Part of a small language model's weights.
Size: width 192, 4.23M parameters.
Training: a variant of SOAP for these matrices, 157M tokens, 4792 steps.
Each number is 500 + 50 x the weight over its row's rms, rounded and kept within 0 to 999. Layers, rows and columns count from 0. Numbers have three digits each. The size before them is the row's rms in percent of the matrix's.

# down: layer 3 MLP down (transposed), 768x192, rms 0.155, rows 649-708, columns 144-191
# up: layer 3 MLP up, 768x192, rms 0.152, rows 650-709, columns 144-191
down649 092:569564554438537545474557555497480572519524451527522553450463560511609374405538512509561513426489540546497526604491425524533464506397550413493512
up650 085:543449444469401410448496539497462553615543448473468472491538517490578554585473401482521501484535514499492442445568480482577508368569528473531525
down650 087:440478516477544593486427489523483449419516467506481533545495502504528462447467490449530483525451522440459492503423459462540584551433539606403539
up651 107:516489419495498533544468590563502431528516485494458502455563527506532470518554531505514460539521409531564472508466402487485558553493546575449510
down651 107:544457594355576542524493590543516501554494430448536401467427528468553500492497540507462514517336525499516482537546441552514463507497559560503572
up652 096:526532423567617507469434493604419495511523530530451558424572564531589533464536436538494478510511540526575497476543482495507507581540444509489555
down652 096:416588536396494477514437445544469399513478470497531562499515479412527465553519522526555531501506453475510544413489511494611513453539529550466557
up653 106:403552568541445517546515499588557534511498431454523523549484558525584530483511572486405486475532493509458519410494587603474576515523504498521406
down653 118:551467517602531513489491524588495505385480478395555427526544486471459473486475524603511530475519569554580591543498444496551520543584546565570506
up654 095:532450476472462465477475508443490516506487513524552468457457442386492475486525564564553459420396586560549506321497515558446505477503526495509465
down654 089:588558553483486519485506437534517518500536519552548437500544516540443529466510420543508514558541394371501442635445563495497478495492570533538588
up655 095:574481527505490379487482473455421511597447507440568527470538540502488558498496533496553545452495572492521498457505461520502504454493484509551521
down655 091:503652524500486486429587476515536459481539533559518518437492518425501400490481483506517550368516479522491390481519515467482527553428450475466472
up656 112:595454521483604478537464469404556567578456457508511510510497563543542466490430525552458475518535491471475416481491531547561492508444487439500511
down656 101:497533479381564533474509477440448481521497569450431524486514526508588563505501531555607511516522497552544528559450505476495413526540512555514490
up657 098:528508494539484476466530502428616506508514518487403509552546512401494508416554464504487419532418478457572606560575499367407533530590528528552462
down657 082:403452510493474497533459483457459508466450437501491450542558494515479546540461547483534478576523411445496540571561473526587525587504514522493468
up658 111:449524512587485507408468448555459542382513436494629569467508427501458497497476529521527475453547447438543476500493447508427423499530474472454430
down658 104:581551592431473551477509478518397591577565477543426504540539499513475499559509515413516501469480444500462501572433529463485485471441526372497504
up659 096:546545516439457478502469489515563599497535479480518505458495566471572426477475520387532445431594480507454614417479552546516508447520433542482458
down659 095:568483531487521481435531509508454442576582511562483469586581519492543575469484578533497441479462439563471475423493478562552573579491518548523504
up660 094:535510485422537442503555524486504596503494515468447569495544448552563520502451575481600540585455518545552492521457403604426447439527564397552439
down660 089:526602498518387444456521415467392504531479549525488453512486531539489461476479456468541537562551535455483449559422523546487528516472541498515461
up661 093:587498378509522540555378557556475501435499505504554440481460493526476437507491484512498415527514472454477474584520530431493476484511515549560397
down661 084:515418480414500468566474453479476454539547474402409489469492542461439463517402491527499560515513492469507420541511488559523504410415446461529504
up662 109:501413490488510464538508545514494507575544432628559469498544508496465461463549530532440433456510485441531541518431542460496541522507474572415521
down662 103:439496521566525575500471449496526491546518415460490505411466499505500478489479556520399491566481487506460452562480510534529487584507496496545518
up663 098:487532488499535492566534519453536465415483523517458491437517492441507571513480562499537566536462515516379464403499478483556551573434473451420513
down663 102:397576405535489522453557479493513503491540466549492488458522418533440465472446575509429530460532456561452436491447559518500541494600506409508473
up664 117:521556486489534565502447476472442556548471503545524552458481440543532502484496483482592552543509531564601435465489605446505533415459497478415525
down664 117:620492515470474504537540519479478490505538577526440447486412635549415455497537490512505499548491536487508584463483471461486539561517491528495580
up665 091:512491487520496523569474488500509506453436492491537456556572546479534460566565531509503532433603533491488482482526460641514483428570578464502580
down665 082:571498433408493510488428559506476453482528505479508481523520482456499504477485607479495520565431582541605441551471585511431489483478515494498575
up666 095:434439524504577523514442565522462534520483446497536467547540560526532470445535596427500566446550487580518518474497487505484558472551519449387461
down666 095:569479499463568547524463506482508519410533433459509522498450536426513452530503476488517485507457444477559493455527511513610335510562432447562617
up667 093:457483479489480614475360414477454507479437453468517479492448459508527516542453548491594501483600456494424486502530472534503541549443546513519456
down667 101:550459549567437470590435483538481517505534511443457459474518549512511477524489410602535497489471472468522463499466513508501425407527410572559464
up668 094:500541518434547593606561476451495440522524480526396508452439490507506519485481486441503491618541557499432483613486476492488466495512534432477392
down668 097:490422469544436417487546562565533406549552524531526535555561372509581510478531561447585508529406578484559545487457567522517491486527521581389514
up669 092:453505526386428496514460463472490473517481630514469472563443446500519512634467470507526507471533506434541491456499595442555467585476391456485522
down669 086:520424494478495528535472433468544471598508527405512514556488468488567448436386540504496595484575371511498443493494432553527409563449518539563496
up670 104:513635529482509496505481414527510572503477455483492483533530518501460521422553527487443510455528435576484522530526405469463522448462441463484377
down670 108:515485525441447537545464434457551593534470510495516500537543471522503467409501658544493517511478426506500515409535489529404470515651398523563562
up671 111:474542421488533430358468475545486509505415489488418514483587522542530513457555571449452430536438554523493432477475448441425449503430543429456574
down671 086:555573508485527584463511519564468437535501479501541468539468464491507441523538455549496593512542437507496422519434457578415403442531562549545572
up672 090:519517495423417474542453537445452529489488395475570512452481495486502476469608481451443409521569545488544482495451469596522473554551556541590556
down672 090:551472533502446581417548548425446494540536541517521549491577451532408436498510419424503553563555477573428505444391460536510504508488588518464476
up673 127:399492518482470467586404525513601486543477575468527458464484585509539484447536512545537539556570511548450470468491541515494502561497502477517446
down673 109:437552512524522563553507534524547494539440449409522512567550500505491508493507477565471489494500496507543505550530422497486462495518486584442418
up674 095:487444529540493428528454495506394513514479509440500574490460437509508533494602521446551517549451533479541531429414547444470498433452506404459552
down674 094:526544615441513506529589498394464458487535561603579484554486491502569491502499427499505503507573572517527572438526503464549561488527497573446513
up675 098:413487509565459488577480511460491566507428508436427582433358596481497502472499531487549551526411534539551533487511461567516500490454511433487487
down675 099:503538492504482475527504382432427572549455506499488435463565541492491528447435506520489498579402455477459414501579526523588500485510489495473572
up676 107:526514460495511500348444549581451494599518516525520406547457508392471512490519488455365527554450580540537528500478486503496551494454516502435530
down676 112:491482521477522518578497546534545505410484540497552497525546494502490467497448516495526553473528512557541460470569624499437614484529432480457475
up677 099:411567430490472483540549521526501520508506465393492469425521587514538546449586571504556495540466451534530412525474517547479571476570425453462519
down677 095:560496510516491521439511501496586443489490530509572525502433476475425440584535481510432556537499488448527496476564458549464534597469469475536583
up678 100:460432564529509482510477514490538493510466571475614452383466514523476498506512462501506550598558457504500403441441497508610503526441428495457509
down678 101:509469530501460468484527504457451489470558551549530509511424497516425492521579454529526439537478486431516504549564530531486626452505584514491464
up679 100:464505523491565495436513521531564546586469487466504524486464512463427489486518531508552477532532508470504402485490412537484472543489570507487530
down679 099:458499541467492436455466449502463470459549566475474483531465480517571485515493467529523465494500542392501474468400511453442499547455506496504512
up680 088:474548535456488531493536490540520502538458513480484510485599491444490540445460515515526445508471475483526413516549537517527549501576480441429508
down680 086:536485633548520550509517481475505560453552494465441459483505563479490570407484509502491537456539446519506492532469530411501550493532491548503494
up681 088:553519444572520488398447497542470427515394483459416542425444499439507458540555647496472526509529500531447430422440471530438445502538534489498576
down681 094:467471551506532469530525528610562559471556500476571428544565555439543527496488486477468471486454464497448553519523557462408470453559474489572481
up682 104:503499421560545543556431471555521450461518520440551479443451466517478475536535584575412520502459478441387477520413475567577568500420529466491461
down682 101:553422540498445470435555628515529467506471478456507520556441473507502488469443579459614502421514556559490475526441492460449490496562520515500396
up683 090:440515451470574498520502538463425432592507525532494500504384544560425543456491597549539494427570414480553468484476461478475498507551528457536459
down683 097:464506541526494577460533531525526460499509535490440439498550511371473465497504510507506502453514577528510420543442494560470443526545470488498503
up684 098:438461492481496417460458511556489522518424473470444577410572526514504440557554476416557439536541602515439477503533460431420504493428476457521613
down684 098:495604502567513481419437617544500498535382497505445444546491538483500463464544615520490518512551529540513565489562445452525481518580472466550555
up685 095:433466556476480483566453585458535520586541515502581613456568333520464469496584518499550466506530463434529437433449464547456568558569561620415448
down685 097:518503583624576536487534495537437526448428482480470429449468519502458502512559551575570450453542549551530526495457378445406486611568523497544472
up686 112:471602528423520505439481453511475503528457418492478481471536452559515417508542501490487455535446539494520559492458514430492496544476480436489534
down686 099:507605486527480507442534522452471519486575406419438419537494515472512529441440401448478540494402547531468510479382453486421403402450572474457535
up687 109:396538528502502558549390399476513564457459499461545509509527369435550534493498555470472557503531532524465476469520413594453483586551496466513529
down687 109:516462567574527492425546603458414437442526476482513471511487474395471447455514459492540437508448524541522522493412542464499516459482462469527556
up688 096:541539447478490491495542513510527509482505596519534468468506417550464434582526446506483419495489523471499515559478491523506486488508515491449426
down688 096:485451483531521503558530509468627522561574417534545452507456332549542535459462487556465420500459563512490453556400531543468442451526563482521482
up689 097:464402479550458420591449476533539466519578513547541479468400531515507571461509552526514430505500516521529518445449578497558512510437554493473553
down689 095:557572542518454513564472454457463442557465505528462503547504474549444440545458467389498487481442576531473562497489467445427551564481463472429462
up690 089:441508574392433497498499680461499528573523507546577548553506387520505442540458459391463465508489467451488557462536423469504564579491526574460425
down690 094:527530511500477512529450561600561564627502492460512575470510499472492498462566490500655535504553458609499448498548462472535480459486536563554577
up691 107:576511459553594580408515458510537454473554548500545601488577475493534535449478709465481551479520517533422474570523469524486477382484427469551517
down691 116:482515534525497467446563533566490436483581507611516513479462503515537452530417583501486429410498595519539558489359520554468507511538568504493429
up692 097:485475543449499475564482498526590403551504453511389449500510530487547456484486448572529474562491444528520491435529530467384506535405445485535479
down692 103:425423481499476491445587434577452572508483590446533434517520509496452465522504495487507412554615509518467392463547502580472450517543512444538473
up693 106:544440374466398489529479518467491525451434501465427524481511485548503519502618418450570406418504492439444491563454432540589493443426406626578512
down693 103:436495614447559489552568472380414511446505510516474563499379523446522500490513523540511449492489545509490520510419448467496367477521452481469485
up694 115:504507604522539583470429498485482456445477546483484438569448535501562581419569537565532523421467519543486521439513513556536480506399435488502512
down694 117:529550536511443482546542472508447531557470410491447551520502478452528492536448614536523464455504475502533501412538438474505507508564472521537487
up695 097:523523500421567481502562542525469504491494497483503515543511385466489477452387508515445469559427472533476500570422499506435586519568607530490496
down695 109:512519495438577602476485480548455502497484499444499519448550462478446550475499493487360494465463504548503467462491471575563489504487522492454574
up696 090:523452525419451497557498478462443569494507461421517550420447525564489493515485516565411517501563488554535507524594479645492491508492415458497467
down696 080:503383511477553471538445485532448465525456537413564473567490537548495575498436404437507520517544481476513480480497572456639515551501513550505532
up697 110:487543551439475585461493489388486528467419536465526476538440493522542503546427540351426458473571629477394511545479424529547530499496489513571567
down697 108:529538558486519451501524480582480499521582440490505509511524553458461641523419465637559519487433428497443506496471498465413545514439440505560518
up698 099:526525546602489540438403484525528470539496560569433485561565499516525460590444548467512502475566529481572465567537544612518533508387523440491481
down698 105:502542456475450528458534648557507449481626503487462589469583521518520468408358397522400506490516417473498485499398474531541454465512483470457435
up699 093:447488523421595500600464471497506520517450552457564562526556614519494440549496479644446444395479473495453593519448514518511526449516521446464598
down699 099:458496501564511555554452511574421505478471554442532483430468506410407437508550436493502457506459523605504427494560470492494461492466436515550514
up700 095:598461521507435447502532580488409395559436470560529463491531505552535513525557499584480442473492493441516425410480557549426495413527500473489521
down700 105:458533435580473552479514506514436453444476412537499565418493459457500416411491532421518502493538504559506541569582549471645632543496539568497484
up701 088:557486448513524557521460536460514420531477591495373522448401500461505469535534474545478571620534549472390530467542528535459503487454459505562470
down701 083:492502513532592433494496473543477508475486459486575504572539505529443511452455523550497521492535448506442569505479506438587546364486540511416404
up702 104:570488527506412531477398498402503499513445571520453563576503548495623492450482430518502520539444562531495456498429516486545601437542380473493504
down702 094:460500524407462491417517502508481485525522528485542516522535626553491553505469408530505542513572458512504466508402532482468515487532532540563495
up703 100:456477557501459519513511548552456500507438421494531476592527461521467408554472449510527489545517493535454599506441442470578522480442452492501553
down703 097:518466481443494417535531434544382457434554530502506498508460523495514466515532500533528440513512588452421471468546549550525574528551499604390472
up704 107:497476506534536526564578506430566430481532484513443449592469544431553512459431555543479492479508498486421494504512404477553531549441505453513552
down704 098:494528428487425444515484519537459481519563512493481469538508480563503468471519453534407543438606538609515528441504579437533521408558555600623577
up705 092:471560386482531428460542478393559581473548513541457527485447473527516559505532498428550431552400529467531559541600424387555507561580409555562399
down705 071:471491488487586521489555480511477540392473490490483543457472487568513503468442585599445530485539404509667525494571533534560562511452466505510404
up706 093:511492616547591448599537471385540552511541507485418575483489549484492649509420488563463519479392543497533498519465418407531551442510558587529549
down706 100:459487384522453590477523534537535507474510472513507550591563529490457481547535515510545464490480546558513445527541484537459483460554452535519523
up707 093:492455525497508514507440485481461612540589403499534454572451505465420552424430543493498423508515488388561514468453476545470482486503427519485433
down707 095:412552471484387502530518479567520473458489535463497455415473501422448540482570438539375546414515541484516531487399488495563537503472473456427505
up708 116:509628458425492488470470531545404455530467464409535430588511492582583622473589552468594561531557433471430395505526470473443403488553531553529437
down708 117:573499538494450447402502455498400531525560443482481444583570510467600540485560490507540527513479538445494475527609560527457483474627515530497509
up709 084:464522561548544403565512480549537491563539533459440521491501508449430471518438496499428550429553438400415430543487484380508467518539536444518572